Weights of a small GPT-style language model, trained from scratch on English Wikipedia.
Size: 10 layers, width 192, 6 heads of 32, MLP 1152 SwiGLU, vocabulary 2675, 9.15M parameters.
Training: a variant of Adam for these matrices, 4032 steps.
Each number is 50 + 12 x the weight over the matrix's rms, rounded and kept within 0 to 99. Layers, rows and columns count from 0.

# up: layer 3 MLP up, 1152x192, rms 0.0649, rows 688-722, columns 64-127
# down: layer 3 MLP down (transposed), 1152x192, rms 0.0625, rows 688-722, columns 64-127
# gate: layer 3 MLP gate, 1152x192, rms 0.0655, rows 689-723, columns 64-127
up688:55 46 50 59 31 44 46 50 60 60 69 34 43 53 29 69 54 63 54 63 54 48 76 66 33 39 39 34 42 39 58 48 31 56 43 41 38 61 56 47 48 40 23 66 45 59 48 40 43 70 56 46 62 44 37 53 37 55 37 61 61 70 68 37
down688:29 51 53 38 49 32 59 43 69 38 58 78 58 62 60 56 63 35 63 56 39 55 31 56 43 32 47 41 24 55 48 47 41 53 53 68 63 58 64 51 40 50 43 58 63 52 47 50 56 61 60 47 99 46 57 55 32 42 55 54 65 40 60 44
gate689:25 32 55 61 43 54 60 69 72 29 50 40 68 35 43 56 43 51 37 46 48 54 40 74 39 57 50 60 44 51 45 35 44 27 54 42 38 52 47 40 67 51 42 53 58 44 46 58 29 65 45 57 59 40 68 36 57 38 40 34 44 60 61 53
up689:61 55 46 42 59 43 47 46 36 70 65 58 41 54 53 31 50 41 61 62 51 39 59 27 56 59 44 53 45 45 47 58 52 81 50 55 56 44 58 55 36 54 56 60 35 49 60 43 77 37 51 54 40 61 37 56 49 68 57 58 60 37 46 50
down689:34 33 45 51 58 48 62 44 65 49 48 41 49 43 48 41 40 40 42 56 40 57 41 63 52 58 53 44 43 55 55 40 59 36 51 47 39 50 42 47 62 61 43 63 43 47 54 49 52 37 43 60 99 45 47 56 50 37 38 39 32 50 64 60
gate690:42 67 66 60 45 56 46 70 52 62 71 59 66 47 48 68 69 37 49 67 51 44 47 38 42 52 45 33 48 50 63 51 62 52 38 46 52 50 55 73 53 40 54 21 28 59 78 52 67 62 46 43 49 51 40 41 59 51 66 42 45 45 46 49
up690:41 63 43 50 42 73 56 55 59 54 61 66 68 75 49 80 61 47 39 52 53 35 35 44 49 52 52 50 65 34 43 58 53 59 53 53 45 47 42 67 48 46 50 42 46 58 63 64 85 60 67 55 42 46 65 58 50 54 43 53 56 50 44 48
down690:59 44 38 54 62 21 45 63 52 41 54 71 59 57 45 50 36 66 65 48 34 63 72 57 50 57 48 46 37 43 45 46 41 41 43 41 56 47 64 55 49 33 55 52 64 46 42 54 32 39 50 59 30 52 52 35 40 47 57 51 60 42 39 47
gate691:68 43 58 52 40 75 52 78 66 57 14 83 75 31 38 49 54 68 29 71 50 45 52 75 40 44 48 65 46 60 47 40 47 51 44 44 53 59 54 47 54 38 53 25 39 33 14 63 58 45 72 34 58 42 69 51 76 56 31 48 61 46 23 34
up691:43 41 53 45 46 55 40 45 69 46 20 81 57 49 72 53 71 55 33 35 69 42 38 87 61 54 78 55 43 64 63 52 56 50 44 66 55 22 43 63 54 46 35 41 50 48 50 32 59 45 54 55 64 39 45 40 61 35 54 50 42 42 28 60
down691:66 37 68 74 76 37 66 64 38 75 50 41 31 73 57 54 28 68 38 58 57 64 74 31 78 32 23 66 83 44 26 18 39 43 57 48 35 52 70 37 54 51 33 63 48 28 38 58 41 43 27 55 13 34 72 54 66 46 50 28 52 46 28 50
gate692:49 55 39 50 62 59 62 56 52 44 57 46 44 54 37 59 45 61 47 48 58 44 42 57 43 62 51 66 39 59 42 55 44 48 43 47 47 62 55 36 46 53 52 47 43 67 49 44 44 34 73 53 59 48 38 47 59 50 37 47 52 43 63 35
up692:58 61 31 53 59 47 43 54 37 48 66 41 48 58 44 64 63 70 53 53 39 47 30 39 59 55 60 63 52 56 43 48 48 38 44 49 40 68 53 33 53 50 39 55 40 51 47 68 44 41 49 64 47 37 39 54 60 49 40 53 60 62 51 39
down692:68 52 66 55 48 64 43 63 51 41 37 34 56 38 62 33 58 47 65 50 42 58 50 53 47 54 56 43 63 35 69 49 60 54 45 51 47 57 59 61 63 47 37 41 58 32 56 53 57 37 55 46 06 57 56 60 49 57 54 62 76 43 51 59
gate693:43 33 47 56 38 63 28 62 19 46 25 54 45 31 34 75 36 55 51 49 56 52 56 58 47 45 43 26 15 62 35 65 49 60 55 37 48 45 54 35 43 38 60 49 47 64 52 39 46 65 55 45 63 38 43 49 55 52 60 51 15 43 61 60
up693:47 45 46 51 29 75 26 52 24 45 35 26 50 35 34 60 46 51 55 40 49 26 42 57 63 45 46 26 55 50 50 63 60 47 73 48 61 42 49 37 38 27 58 48 40 62 37 40 46 43 40 50 38 41 47 41 49 61 56 56 44 46 62 57
down693:62 37 54 62 45 57 56 24 59 60 57 21 53 53 64 59 51 80 59 46 40 45 66 16 48 44 50 65 84 26 50 59 52 41 54 49 61 35 71 59 48 52 54 52 38 39 59 61 59 37 24 77 08 54 36 35 54 51 22 50 85 60 34 34
gate694:43 22 48 70 52 42 67 52 58 53 50 51 62 38 49 63 32 48 40 48 59 44 44 60 40 43 39 54 38 47 63 42 43 45 64 59 48 25 44 67 37 43 35 44 49 54 46 56 53 58 34 48 59 28 54 50 43 66 51 43 49 52 42 47
up694:52 20 39 58 52 41 49 62 45 50 44 55 36 53 39 60 46 42 29 52 75 32 39 37 51 51 49 49 51 43 53 33 41 47 57 51 59 52 52 58 46 38 54 36 47 58 47 51 65 48 49 63 50 46 57 32 49 46 43 63 64 52 52 47
down694:38 41 47 34 46 65 29 51 62 48 37 63 60 44 51 50 63 70 58 50 32 53 61 48 62 37 41 52 60 41 32 57 48 43 32 69 47 40 45 51 42 34 54 57 50 35 52 44 78 44 55 67 26 49 47 15 51 55 51 48 71 46 44 48
gate695:32 50 40 62 40 59 41 31 52 52 50 63 70 44 53 63 52 41 60 41 43 53 54 55 34 43 45 41 45 55 48 50 40 39 43 64 42 45 46 48 64 51 64 52 60 85 46 45 35 51 55 24 61 34 49 55 48 42 42 67 39 34 85 42
up695:52 51 38 55 43 66 34 41 66 57 58 57 58 36 46 66 45 72 61 65 40 54 18 52 52 38 56 49 58 57 35 60 39 19 39 50 47 45 41 45 67 48 62 53 60 51 53 52 40 46 41 43 49 55 28 42 53 41 48 63 52 47 61 41
down695:60 54 57 42 58 56 21 54 75 53 55 57 41 30 63 40 61 64 54 34 34 49 33 55 64 49 60 45 65 83 56 53 59 45 33 48 57 37 64 50 59 47 40 30 46 52 55 41 45 36 42 63 28 62 43 44 51 60 61 47 59 52 47 72
gate696:44 41 58 62 52 56 67 42 41 67 55 61 55 62 58 51 55 58 27 64 46 67 58 74 53 42 58 55 44 78 57 59 55 45 58 70 59 41 53 37 46 42 40 50 35 43 50 49 44 55 57 44 51 47 40 45 62 49 51 47 48 44 54 54
up696:49 52 36 55 59 54 59 62 26 49 42 59 44 55 57 51 42 45 34 49 32 53 51 50 39 51 61 78 43 60 19 53 69 54 45 58 42 52 54 53 34 44 50 28 42 38 42 29 48 64 41 61 64 68 56 46 85 43 46 39 48 46 44 61
down696:72 45 55 49 53 54 60 37 45 65 29 49 42 53 60 55 61 26 26 48 18 28 43 60 39 51 31 50 47 59 48 44 53 43 68 44 61 35 34 48 57 41 38 39 43 52 63 59 48 55 44 60 35 45 43 48 48 55 62 55 52 54 58 61
gate697:45 39 50 56 32 60 46 43 51 58 83 33 47 32 39 60 39 57 50 63 36 59 45 47 57 44 27 41 47 72 47 64 74 43 53 57 50 61 50 66 51 55 70 69 70 53 46 52 43 36 12 39 47 48 38 73 26 41 37 53 42 46 62 46
up697:46 65 45 38 73 28 47 59 36 58 33 73 37 52 48 19 67 37 57 38 42 54 48 58 48 66 46 77 47 32 51 42 38 41 62 41 32 39 54 56 64 46 73 35 54 48 58 44 67 67 56 52 51 43 40 48 65 64 56 47 58 56 52 41
down697:60 71 65 53 72 30 58 37 59 72 33 58 56 53 43 46 62 60 58 44 58 47 71 60 50 64 48 59 28 45 67 39 26 68 58 54 52 50 40 39 54 48 44 45 35 54 54 57 59 55 51 49 71 52 27 50 68 54 65 43 47 65 71 47
gate698:36 49 53 33 75 56 43 36 73 51 53 67 51 76 38 59 54 55 63 47 55 35 25 34 42 45 53 34 57 40 61 43 68 55 49 58 46 36 48 77 75 61 59 31 48 28 30 54 61 59 20 54 54 55 67 58 57 45 46 47 43 65 44 69
up698:37 61 63 51 52 47 62 51 63 54 42 48 79 64 60 64 53 49 48 54 57 44 33 63 50 76 47 64 48 62 51 57 40 44 60 39 49 42 52 50 48 55 54 46 54 64 37 60 37 62 17 49 62 41 69 38 50 51 44 64 30 39 30 82
down698:56 46 79 55 43 63 64 46 42 49 59 36 31 37 48 45 47 41 23 26 37 84 55 38 34 46 47 55 56 60 58 53 39 55 68 55 55 60 71 62 65 54 55 49 60 42 45 48 61 44 60 45 28 57 39 75 53 57 58 59 49 61 54 61
gate699:50 50 75 64 69 49 41 55 56 56 84 67 57 71 40 43 50 61 64 44 32 43 26 61 64 48 55 65 57 48 62 66 50 65 58 48 53 38 57 24 70 45 44 39 56 27 47 37 60 51 68 56 45 49 23 57 49 45 51 50 72 53 50 53
up699:62 46 58 59 43 52 21 57 50 57 56 16 40 38 48 33 57 52 63 59 43 31 48 49 45 42 48 37 56 50 62 60 46 17 78 56 55 39 52 37 59 55 43 52 52 50 44 55 38 27 50 39 60 50 43 41 57 53 43 36 54 59 59 59
down699:28 43 63 63 68 59 56 59 71 39 48 51 43 43 48 65 53 55 49 69 50 58 47 39 35 50 48 54 45 61 56 23 60 60 68 42 46 53 60 57 36 35 37 32 28 59 56 48 60 45 40 33 59 49 58 58 49 68 22 59 39 60 73 40
gate700:58 47 65 71 62 39 29 40 58 51 31 40 30 81 54 49 43 34 30 60 43 64 48 56 51 67 51 44 38 56 53 48 49 64 57 41 56 61 40 33 33 61 54 57 12 51 43 37 63 30 34 52 78 46 61 44 66 43 53 59 16 49 40 33
up700:62 45 49 34 27 61 57 37 58 45 60 76 74 31 42 35 53 66 64 62 55 25 62 42 36 46 46 48 56 56 52 53 54 50 36 51 41 47 50 63 63 40 56 33 64 60 57 59 41 43 65 38 45 52 34 55 43 53 49 46 71 55 67 54
down700:51 42 40 57 44 38 40 29 42 39 48 57 61 58 54 37 56 51 57 43 45 56 50 34 51 66 69 34 38 44 52 55 47 38 38 42 43 47 46 47 51 67 48 60 62 58 63 44 61 55 64 52 72 35 60 55 52 45 41 54 31 66 65 41
gate701:50 48 51 54 47 43 54 54 41 44 51 33 72 65 47 53 55 45 73 49 53 47 42 58 46 23 55 46 55 40 41 58 49 36 63 52 48 45 54 58 44 35 53 69 41 59 52 37 51 42 82 41 49 53 54 52 61 52 43 46 53 56 51 43
up701:62 42 76 55 36 47 37 42 49 45 54 43 38 62 67 47 61 58 68 50 40 54 55 49 41 36 85 63 52 36 56 38 47 50 53 38 37 65 35 31 48 42 55 61 31 59 57 27 50 41 57 35 58 37 60 49 47 44 39 54 55 44 62 35
down701:51 48 69 45 40 83 65 66 61 30 62 38 54 31 52 50 67 31 56 47 55 48 61 47 33 45 46 71 56 44 45 43 55 36 56 44 35 46 49 48 46 46 71 37 48 51 62 76 43 50 42 37 20 54 52 49 46 61 38 52 52 50 57 48
gate702:61 57 43 33 43 55 47 50 53 43 36 53 53 51 53 49 40 52 40 42 41 58 50 48 52 59 40 48 53 71 49 52 48 47 44 47 57 49 53 70 56 53 53 49 45 53 61 52 58 44 45 57 44 66 43 44 48 45 57 54 50 53 49 71
up702:60 51 44 50 33 53 47 59 53 35 46 43 46 52 47 37 54 43 43 39 49 48 72 42 61 41 45 47 49 52 55 38 33 47 57 51 49 51 49 56 55 57 52 60 56 52 54 39 49 41 57 60 41 55 46 59 58 57 51 35 60 49 55 49
down702:42 45 52 58 41 38 35 37 47 51 60 39 58 53 53 47 63 48 46 68 39 62 56 37 59 36 50 48 48 42 56 48 41 51 64 48 58 38 52 36 46 55 42 63 50 47 43 39 52 48 54 53 32 47 60 44 50 43 55 59 64 37 49 55
gate703:45 60 54 59 75 52 60 53 26 62 42 61 44 46 47 44 35 38 27 47 46 60 37 54 62 51 41 47 66 49 41 43 61 51 45 53 47 49 33 59 51 30 40 43 43 58 54 70 42 59 42 45 47 65 53 34 61 53 38 33 58 48 49 49
up703:71 49 50 53 22 48 62 52 44 49 51 47 45 39 37 56 57 49 43 54 42 42 57 45 51 52 48 50 56 58 18 63 49 65 47 61 50 45 46 51 54 45 41 48 45 41 34 54 53 62 56 46 43 67 26 38 51 43 64 52 62 46 61 52
down703:50 67 52 23 64 52 62 45 50 51 53 39 69 53 62 40 39 38 46 48 47 38 32 49 53 54 56 50 51 58 63 32 53 66 44 39 53 51 48 62 55 51 39 35 45 64 55 66 50 65 36 58 51 55 61 66 68 43 41 62 49 59 40 73
gate704:57 46 42 50 61 49 41 53 68 27 81 28 30 36 75 51 52 34 63 33 52 42 45 54 77 43 59 53 58 66 53 39 71 55 59 20 68 29 37 50 56 38 34 66 69 43 59 56 44 51 75 60 39 54 38 70 43 53 62 41 45 29 47 55
up704:46 55 55 66 52 40 43 65 52 53 37 35 74 54 63 54 26 35 59 40 39 67 44 68 49 31 68 26 51 54 50 25 63 45 39 64 69 44 25 54 56 48 62 61 36 62 41 70 50 55 46 54 51 51 56 73 34 72 46 67 55 30 28 47
down704:53 52 48 57 48 72 44 74 38 54 58 31 64 50 64 46 47 33 58 35 45 64 55 65 43 18 67 44 51 59 60 53 43 65 30 64 50 75 36 62 43 50 45 51 48 49 43 47 51 21 56 64 01 46 52 50 35 55 48 45 60 46 55 39
gate705:44 47 56 48 47 45 48 57 47 46 63 36 73 30 32 57 48 65 55 52 57 39 63 37 51 37 50 67 51 70 37 73 64 40 46 39 44 37 35 59 66 54 51 62 61 52 89 57 60 67 60 42 41 35 31 22 31 37 32 56 48 46 83 45
up705:51 64 43 35 41 61 54 58 66 43 51 47 62 53 27 54 51 50 44 61 65 40 40 44 59 48 67 43 70 46 44 61 70 24 52 46 56 37 27 59 68 41 45 64 64 41 71 77 66 58 59 62 21 16 37 44 32 46 40 62 58 38 67 38
down705:39 58 60 47 49 59 32 65 47 49 47 48 23 52 51 48 42 60 71 49 42 69 62 47 45 59 49 64 37 41 40 38 67 33 53 31 63 67 69 48 30 42 51 38 57 44 63 99 57 36 38 52 12 21 51 67 31 62 36 45 53 57 31 43
gate706:61 37 56 70 60 52 65 43 65 52 47 59 36 56 31 45 52 65 43 37 73 74 55 65 49 74 55 36 48 60 39 61 44 77 48 61 50 42 42 50 52 59 38 56 35 54 71 45 36 46 44 42 42 77 47 52 67 46 46 62 44 67 39 55
up706:35 43 51 30 47 42 63 67 59 49 46 43 52 54 63 54 41 40 45 65 26 53 33 24 36 34 40 60 38 49 53 45 70 45 36 41 48 45 67 63 72 50 55 47 57 49 44 50 54 72 71 51 53 38 48 48 42 62 64 40 47 27 51 63
down706:49 39 57 50 53 52 68 52 46 50 46 45 63 45 65 60 48 66 42 60 56 53 51 31 54 65 64 44 55 42 55 43 51 60 50 49 54 47 41 61 61 70 58 39 58 44 59 53 59 58 46 29 84 66 50 46 66 39 69 37 36 36 46 47
gate707:52 15 46 28 40 50 08 68 62 49 64 49 50 62 36 41 76 72 56 67 65 40 53 35 39 55 47 51 45 61 43 50 48 25 38 21 58 62 47 70 77 64 36 25 47 56 56 38 32 47 72 37 55 54 28 38 44 81 53 38 37 42 82 43
up707:47 28 42 55 41 48 46 46 48 70 32 27 68 52 38 39 72 63 60 38 60 86 72 54 38 84 57 43 62 51 35 32 64 72 40 63 67 32 20 71 57 61 41 20 58 73 51 34 66 34 54 78 56 51 47 66 42 70 38 46 68 44 84 31
down707:51 79 38 87 53 82 49 52 31 33 45 54 40 47 59 65 35 22 09 70 43 40 51 25 64 25 53 30 43 49 63 76 63 56 45 71 44 79 46 46 52 62 43 59 41 34 46 43 50 50 73 54 30 57 34 54 48 70 49 22 46 42 33 66
gate708:59 52 51 68 45 58 37 41 30 48 63 63 76 54 36 53 65 61 80 65 53 52 49 40 67 57 47 52 56 51 56 45 48 56 55 60 59 39 60 46 80 41 46 63 41 51 58 46 25 77 47 56 43 41 42 56 49 41 57 57 56 55 49 73
up708:47 50 48 54 48 34 29 62 45 50 52 23 52 53 53 62 44 49 39 38 35 47 68 58 40 41 57 44 46 29 46 71 28 83 50 51 54 52 35 41 47 25 43 64 50 60 43 61 61 45 35 46 55 51 31 65 59 25 59 68 57 51 58 19
down708:38 81 54 28 53 57 15 63 40 33 68 48 56 61 52 55 44 57 35 55 33 55 48 52 43 60 59 50 48 72 58 61 59 72 54 52 50 65 31 51 54 57 43 46 51 45 54 34 33 35 42 39 60 47 52 30 27 25 36 55 43 42 49 26
gate709:33 61 54 51 57 62 52 63 57 43 27 38 48 58 64 65 47 48 31 45 71 48 57 33 63 65 48 49 40 58 50 52 52 60 71 53 60 55 50 56 60 54 65 63 33 41 61 55 63 50 73 32 53 57 41 42 46 42 53 54 37 49 51 50
up709:48 68 46 80 37 51 80 39 29 54 60 30 66 71 64 34 56 45 42 58 73 37 52 51 56 57 68 64 43 36 45 49 49 56 43 44 50 40 64 54 44 45 34 57 48 49 79 59 48 63 54 59 52 66 47 55 55 57 39 51 44 64 48 49
down709:61 52 45 64 25 87 68 82 40 48 50 52 49 45 32 42 56 63 65 46 39 36 55 34 55 71 57 50 59 57 42 46 35 71 46 46 70 27 71 49 66 30 63 46 63 47 42 52 49 64 48 46 52 43 65 50 56 60 55 47 39 39 64 39
gate710:55 57 47 45 60 47 35 58 45 52 77 47 68 33 54 69 60 63 59 60 48 54 52 27 41 51 38 49 56 47 54 47 45 59 42 64 33 73 31 50 87 46 57 63 64 76 42 48 29 38 38 50 48 46 34 38 41 55 67 37 50 54 59 30
up710:49 30 61 32 63 40 48 38 43 39 59 52 47 44 65 66 49 31 35 68 48 39 60 44 37 50 48 53 61 35 68 42 62 59 37 41 50 62 41 36 64 40 51 62 55 68 47 55 46 42 21 43 40 42 40 42 13 34 68 55 50 50 41 45
down710:50 51 66 38 62 43 47 47 47 38 54 49 68 67 53 56 61 52 60 45 47 39 49 80 40 48 26 80 43 60 63 47 78 37 67 47 57 55 74 54 48 47 52 67 48 65 62 65 52 44 51 51 13 27 54 36 43 58 40 57 44 72 33 64
gate711:42 63 62 51 78 54 42 42 63 35 47 33 35 42 45 45 46 30 46 56 62 46 44 43 60 46 33 61 53 57 44 48 56 39 52 62 35 41 45 55 73 52 56 52 64 62 56 59 50 44 57 60 57 60 54 34 60 37 62 52 49 67 55 68
up711:65 32 52 63 30 44 53 60 49 72 62 47 50 65 40 40 65 60 52 42 33 48 64 58 30 64 44 48 43 44 55 62 40 62 56 52 62 56 47 40 34 55 37 45 44 51 39 33 42 34 61 39 60 35 31 60 44 51 50 57 52 47 55 29
down711:34 40 42 50 41 23 40 38 39 50 38 50 61 40 43 42 38 48 51 55 40 55 49 59 55 26 53 42 33 54 50 41 59 65 51 43 50 63 44 35 58 47 49 55 56 57 51 40 37 42 69 42 91 41 56 57 41 45 42 43 38 58 54 62
gate712:39 51 39 72 47 42 54 57 54 61 29 30 51 36 26 44 30 48 57 22 36 66 58 45 37 51 62 18 37 40 80 45 65 50 37 35 52 58 37 42 55 78 31 26 50 51 43 59 55 11 44 55 60 41 60 74 35 59 36 62 23 36 62 63
up712:36 54 34 37 48 33 27 59 33 39 42 49 26 59 61 63 36 41 42 65 59 81 71 54 72 34 53 61 47 32 28 74 74 49 38 75 49 49 48 41 24 47 34 69 48 55 48 54 57 31 37 22 56 82 22 34 51 56 45 45 49 24 51 34
down712:51 53 44 48 36 39 53 51 42 55 50 56 24 29 62 82 24 49 70 58 50 62 52 57 75 43 22 58 49 54 25 68 43 69 31 46 27 77 65 06 47 58 51 55 37 48 36 51 35 41 54 79 28 38 35 64 56 35 48 33 62 48 40 34
gate713:52 27 54 43 47 55 55 55 57 46 58 63 35 60 50 35 51 57 26 44 55 51 63 51 22 58 54 45 56 45 51 49 35 53 70 70 22 53 55 45 62 45 38 59 58 67 53 56 49 51 47 46 56 66 42 35 52 39 37 52 47 59 72 52
up713:47 62 48 39 57 55 27 38 54 56 47 31 43 52 59 51 56 45 52 63 44 50 34 50 62 53 40 56 43 73 47 48 47 56 33 44 73 61 50 56 35 60 64 48 50 22 57 41 42 33 57 43 53 50 52 37 68 58 63 54 51 28 38 58
down713:58 34 56 55 54 54 68 31 53 57 57 64 40 44 37 62 64 60 39 53 60 60 66 60 60 48 65 43 36 49 45 61 41 66 53 40 42 54 46 49 49 71 51 58 59 50 29 56 35 62 52 73 82 41 43 54 51 49 55 44 45 49 64 47
gate714:47 44 61 38 42 49 70 50 62 46 52 45 66 62 44 62 48 39 57 43 64 42 56 53 36 58 38 43 50 41 42 51 42 38 42 53 55 62 37 46 40 43 68 73 77 59 71 68 64 54 62 49 42 41 54 33 44 51 49 43 50 62 30 43
up714:47 35 53 53 42 64 61 62 52 63 55 59 51 46 51 56 43 45 50 50 62 37 36 41 56 43 56 33 41 47 61 49 55 45 47 40 51 43 61 50 59 37 68 60 61 54 55 55 50 61 67 67 52 58 59 50 62 58 54 73 55 34 61 37
down714:31 40 66 42 64 43 57 45 60 50 48 61 33 56 59 66 64 61 55 57 45 60 62 51 56 44 51 45 50 50 41 44 42 47 40 55 43 51 49 61 50 58 49 51 72 52 37 59 62 53 46 40 54 63 50 48 51 56 33 41 61 47 47 46
gate715:50 48 47 52 25 35 58 43 47 49 66 33 57 61 52 50 67 51 61 56 43 57 82 60 50 57 46 38 26 44 63 54 49 46 55 49 45 44 48 38 41 47 48 46 49 56 35 47 51 57 64 59 78 52 42 63 43 64 61 61 47 28 54 53
up715:47 71 51 62 43 42 52 57 55 62 69 29 33 48 44 57 59 67 55 77 39 50 57 62 48 52 52 24 53 40 53 31 59 34 56 65 60 35 50 41 37 40 51 50 51 60 44 45 59 37 52 61 44 44 58 66 44 74 43 59 58 38 49 51
down715:62 35 50 49 48 59 33 52 57 36 50 28 46 43 63 43 72 69 31 55 42 54 58 29 42 35 52 45 65 25 44 35 70 18 62 62 47 45 44 55 53 58 45 55 33 32 55 50 72 39 64 60 13 57 57 36 32 68 52 44 54 43 46 72
gate716:64 41 67 65 78 33 53 58 27 54 50 31 27 66 33 50 60 54 56 52 40 54 28 56 65 51 57 88 49 53 50 46 61 39 40 58 26 33 60 46 44 58 55 71 53 55 56 39 40 48 37 51 65 46 35 69 67 72 41 48 51 60 36 51
up716:45 59 39 36 48 35 65 30 69 60 71 48 65 44 59 42 50 45 48 44 45 35 51 68 42 25 59 60 55 58 56 39 38 48 34 30 38 52 66 53 48 54 39 50 61 50 45 62 50 80 18 58 35 59 65 37 62 49 63 47 63 49 34 50
down716:46 60 59 54 36 32 37 18 46 67 68 65 74 47 55 62 52 25 46 65 51 41 59 61 48 51 40 45 37 54 35 69 63 40 43 40 56 69 20 69 49 60 49 62 42 43 55 47 61 58 55 53 39 58 50 44 29 39 49 53 48 42 57 51
gate717:43 42 50 58 87 55 59 39 47 46 60 28 58 27 36 36 49 48 59 48 50 24 60 79 41 61 27 50 51 40 35 62 45 55 81 59 56 20 57 53 49 41 72 40 40 58 16 69 74 59 31 44 60 30 46 51 34 20 15 34 49 58 40 55
up717:64 70 64 58 32 27 36 47 38 21 64 82 45 46 40 55 50 91 53 42 58 33 50 56 20 59 55 65 35 47 58 81 81 51 58 42 49 62 45 47 41 70 59 55 63 32 57 44 42 73 29 52 47 19 26 66 41 49 36 57 39 59 46 41
down717:52 34 82 74 43 57 82 64 61 31 55 39 44 46 38 54 53 38 46 48 38 65 57 37 32 60 57 35 49 53 84 36 66 48 60 45 58 39 45 64 59 98 39 54 58 51 56 19 46 10 31 23 57 65 33 78 76 73 43 38 26 68 54 58
gate718:48 32 42 66 56 35 63 61 52 48 48 59 58 32 53 50 46 35 59 48 42 46 46 44 41 63 53 44 58 64 73 66 44 55 36 48 49 46 62 52 71 39 54 81 47 40 51 57 54 66 57 49 41 33 41 51 41 39 61 44 48 52 63 49
up718:47 47 54 60 42 49 51 71 58 37 46 42 56 43 42 23 43 63 44 37 39 45 46 64 53 61 59 45 42 37 49 46 46 48 60 65 55 52 73 41 47 49 62 49 38 41 46 37 49 57 63 49 53 56 59 43 50 56 51 50 29 38 41 43
down718:34 78 54 41 36 52 54 58 59 55 49 57 61 57 58 49 61 27 38 67 45 58 44 45 70 40 42 54 62 50 69 69 50 39 31 58 49 50 39 40 60 48 35 58 59 49 37 34 43 66 43 36 38 51 61 56 48 52 65 52 40 28 72 46
gate719:35 43 63 25 66 38 07 65 43 36 61 64 71 65 32 38 46 12 71 44 15 34 30 19 30 53 36 48 40 57 00 66 71 51 37 45 78 31 45 68 58 37 49 53 90 30 49 45 71 64 71 25 65 33 35 69 37 61 79 71 58 89 28 62
up719:56 43 49 82 19 75 80 35 56 35 33 72 63 44 58 79 39 75 31 40 71 56 70 82 36 59 54 31 48 35 65 28 29 39 46 53 22 61 40 30 21 59 52 38 32 87 39 65 15 60 62 91 54 51 72 55 63 39 10 48 53 62 61 47
down719:74 43 53 42 46 44 66 53 49 50 48 36 47 45 59 57 58 61 35 36 65 63 62 38 29 66 54 56 36 41 47 42 42 52 69 49 51 48 79 65 34 57 69 29 48 55 33 53 44 35 23 47 74 43 76 68 74 47 47 55 34 51 57 57
gate720:46 68 52 50 60 37 46 46 54 64 63 31 54 56 53 39 35 50 74 54 54 26 58 62 38 48 27 71 51 59 76 56 40 65 41 37 50 56 64 46 48 59 69 70 44 49 35 50 49 57 84 45 39 57 49 57 39 50 34 44 56 47 49 52
up720:50 53 60 82 58 52 68 61 49 26 40 41 60 59 51 67 60 55 31 65 50 58 53 36 51 75 53 43 53 39 30 41 44 49 48 45 45 29 51 39 74 57 50 40 42 42 54 37 71 60 54 39 44 45 63 34 49 51 68 39 48 42 52 59
down720:62 55 51 55 38 31 46 54 45 40 46 68 47 53 41 60 48 59 41 31 29 52 50 47 51 49 64 32 69 37 40 35 43 73 54 83 56 35 52 38 60 63 46 67 49 64 20 56 30 51 52 42 56 72 51 62 36 42 58 46 41 36 61 38
gate721:56 57 48 43 60 50 75 55 58 51 56 22 55 22 39 38 60 84 44 68 51 42 71 52 51 63 33 48 45 79 48 61 29 51 61 65 54 39 39 65 35 57 47 50 39 70 50 60 63 47 70 60 63 49 47 65 57 51 52 42 27 37 37 40
up721:51 46 50 39 54 71 75 37 64 33 63 29 49 73 37 44 76 42 33 58 54 54 72 50 70 43 49 44 45 51 50 38 32 51 55 57 51 45 59 61 57 73 57 40 61 62 56 30 41 56 46 64 66 47 60 81 44 48 49 55 29 22 47 55
down721:64 50 48 49 67 62 51 41 51 28 53 34 55 64 45 31 74 61 68 40 55 50 57 36 47 49 70 32 33 68 52 37 34 50 33 61 63 45 64 63 52 50 67 65 63 64 51 51 62 58 56 59 39 39 47 54 30 23 54 77 61 56 40 44
gate722:40 34 50 64 44 48 68 51 51 16 55 49 57 42 52 56 40 38 46 53 63 68 36 43 43 59 45 50 43 42 52 40 48 50 38 50 52 35 52 42 51 63 49 45 46 44 50 50 50 54 51 56 44 44 43 64 50 54 40 40 43 56 36 42
up722:54 23 36 63 34 57 53 58 50 61 47 49 53 52 50 35 46 54 43 53 66 43 63 52 58 42 53 46 48 41 45 45 47 40 60 65 70 60 52 64 47 52 48 61 43 51 42 43 48 30 55 57 57 74 56 42 51 43 56 42 51 60 52 51
down722:29 52 49 62 57 43 56 30 63 55 42 55 50 47 58 62 40 52 55 57 46 41 39 61 30 58 54 54 50 60 43 46 36 40 63 46 50 64 40 57 41 30 48 58 58 47 47 61 51 53 52 56 40 50 57 62 40 40 42 49 47 50 37 47
gate723:51 49 42 54 68 48 38 52 54 41 67 46 52 47 65 62 55 62 55 30 28 40 56 49 39 43 53 34 38 49 47 64 51 50 47 50 40 55 75 35 55 44 55 52 44 68 43 49 47 37 46 49 54 44 52 59 57 43 47 58 50 30 63 61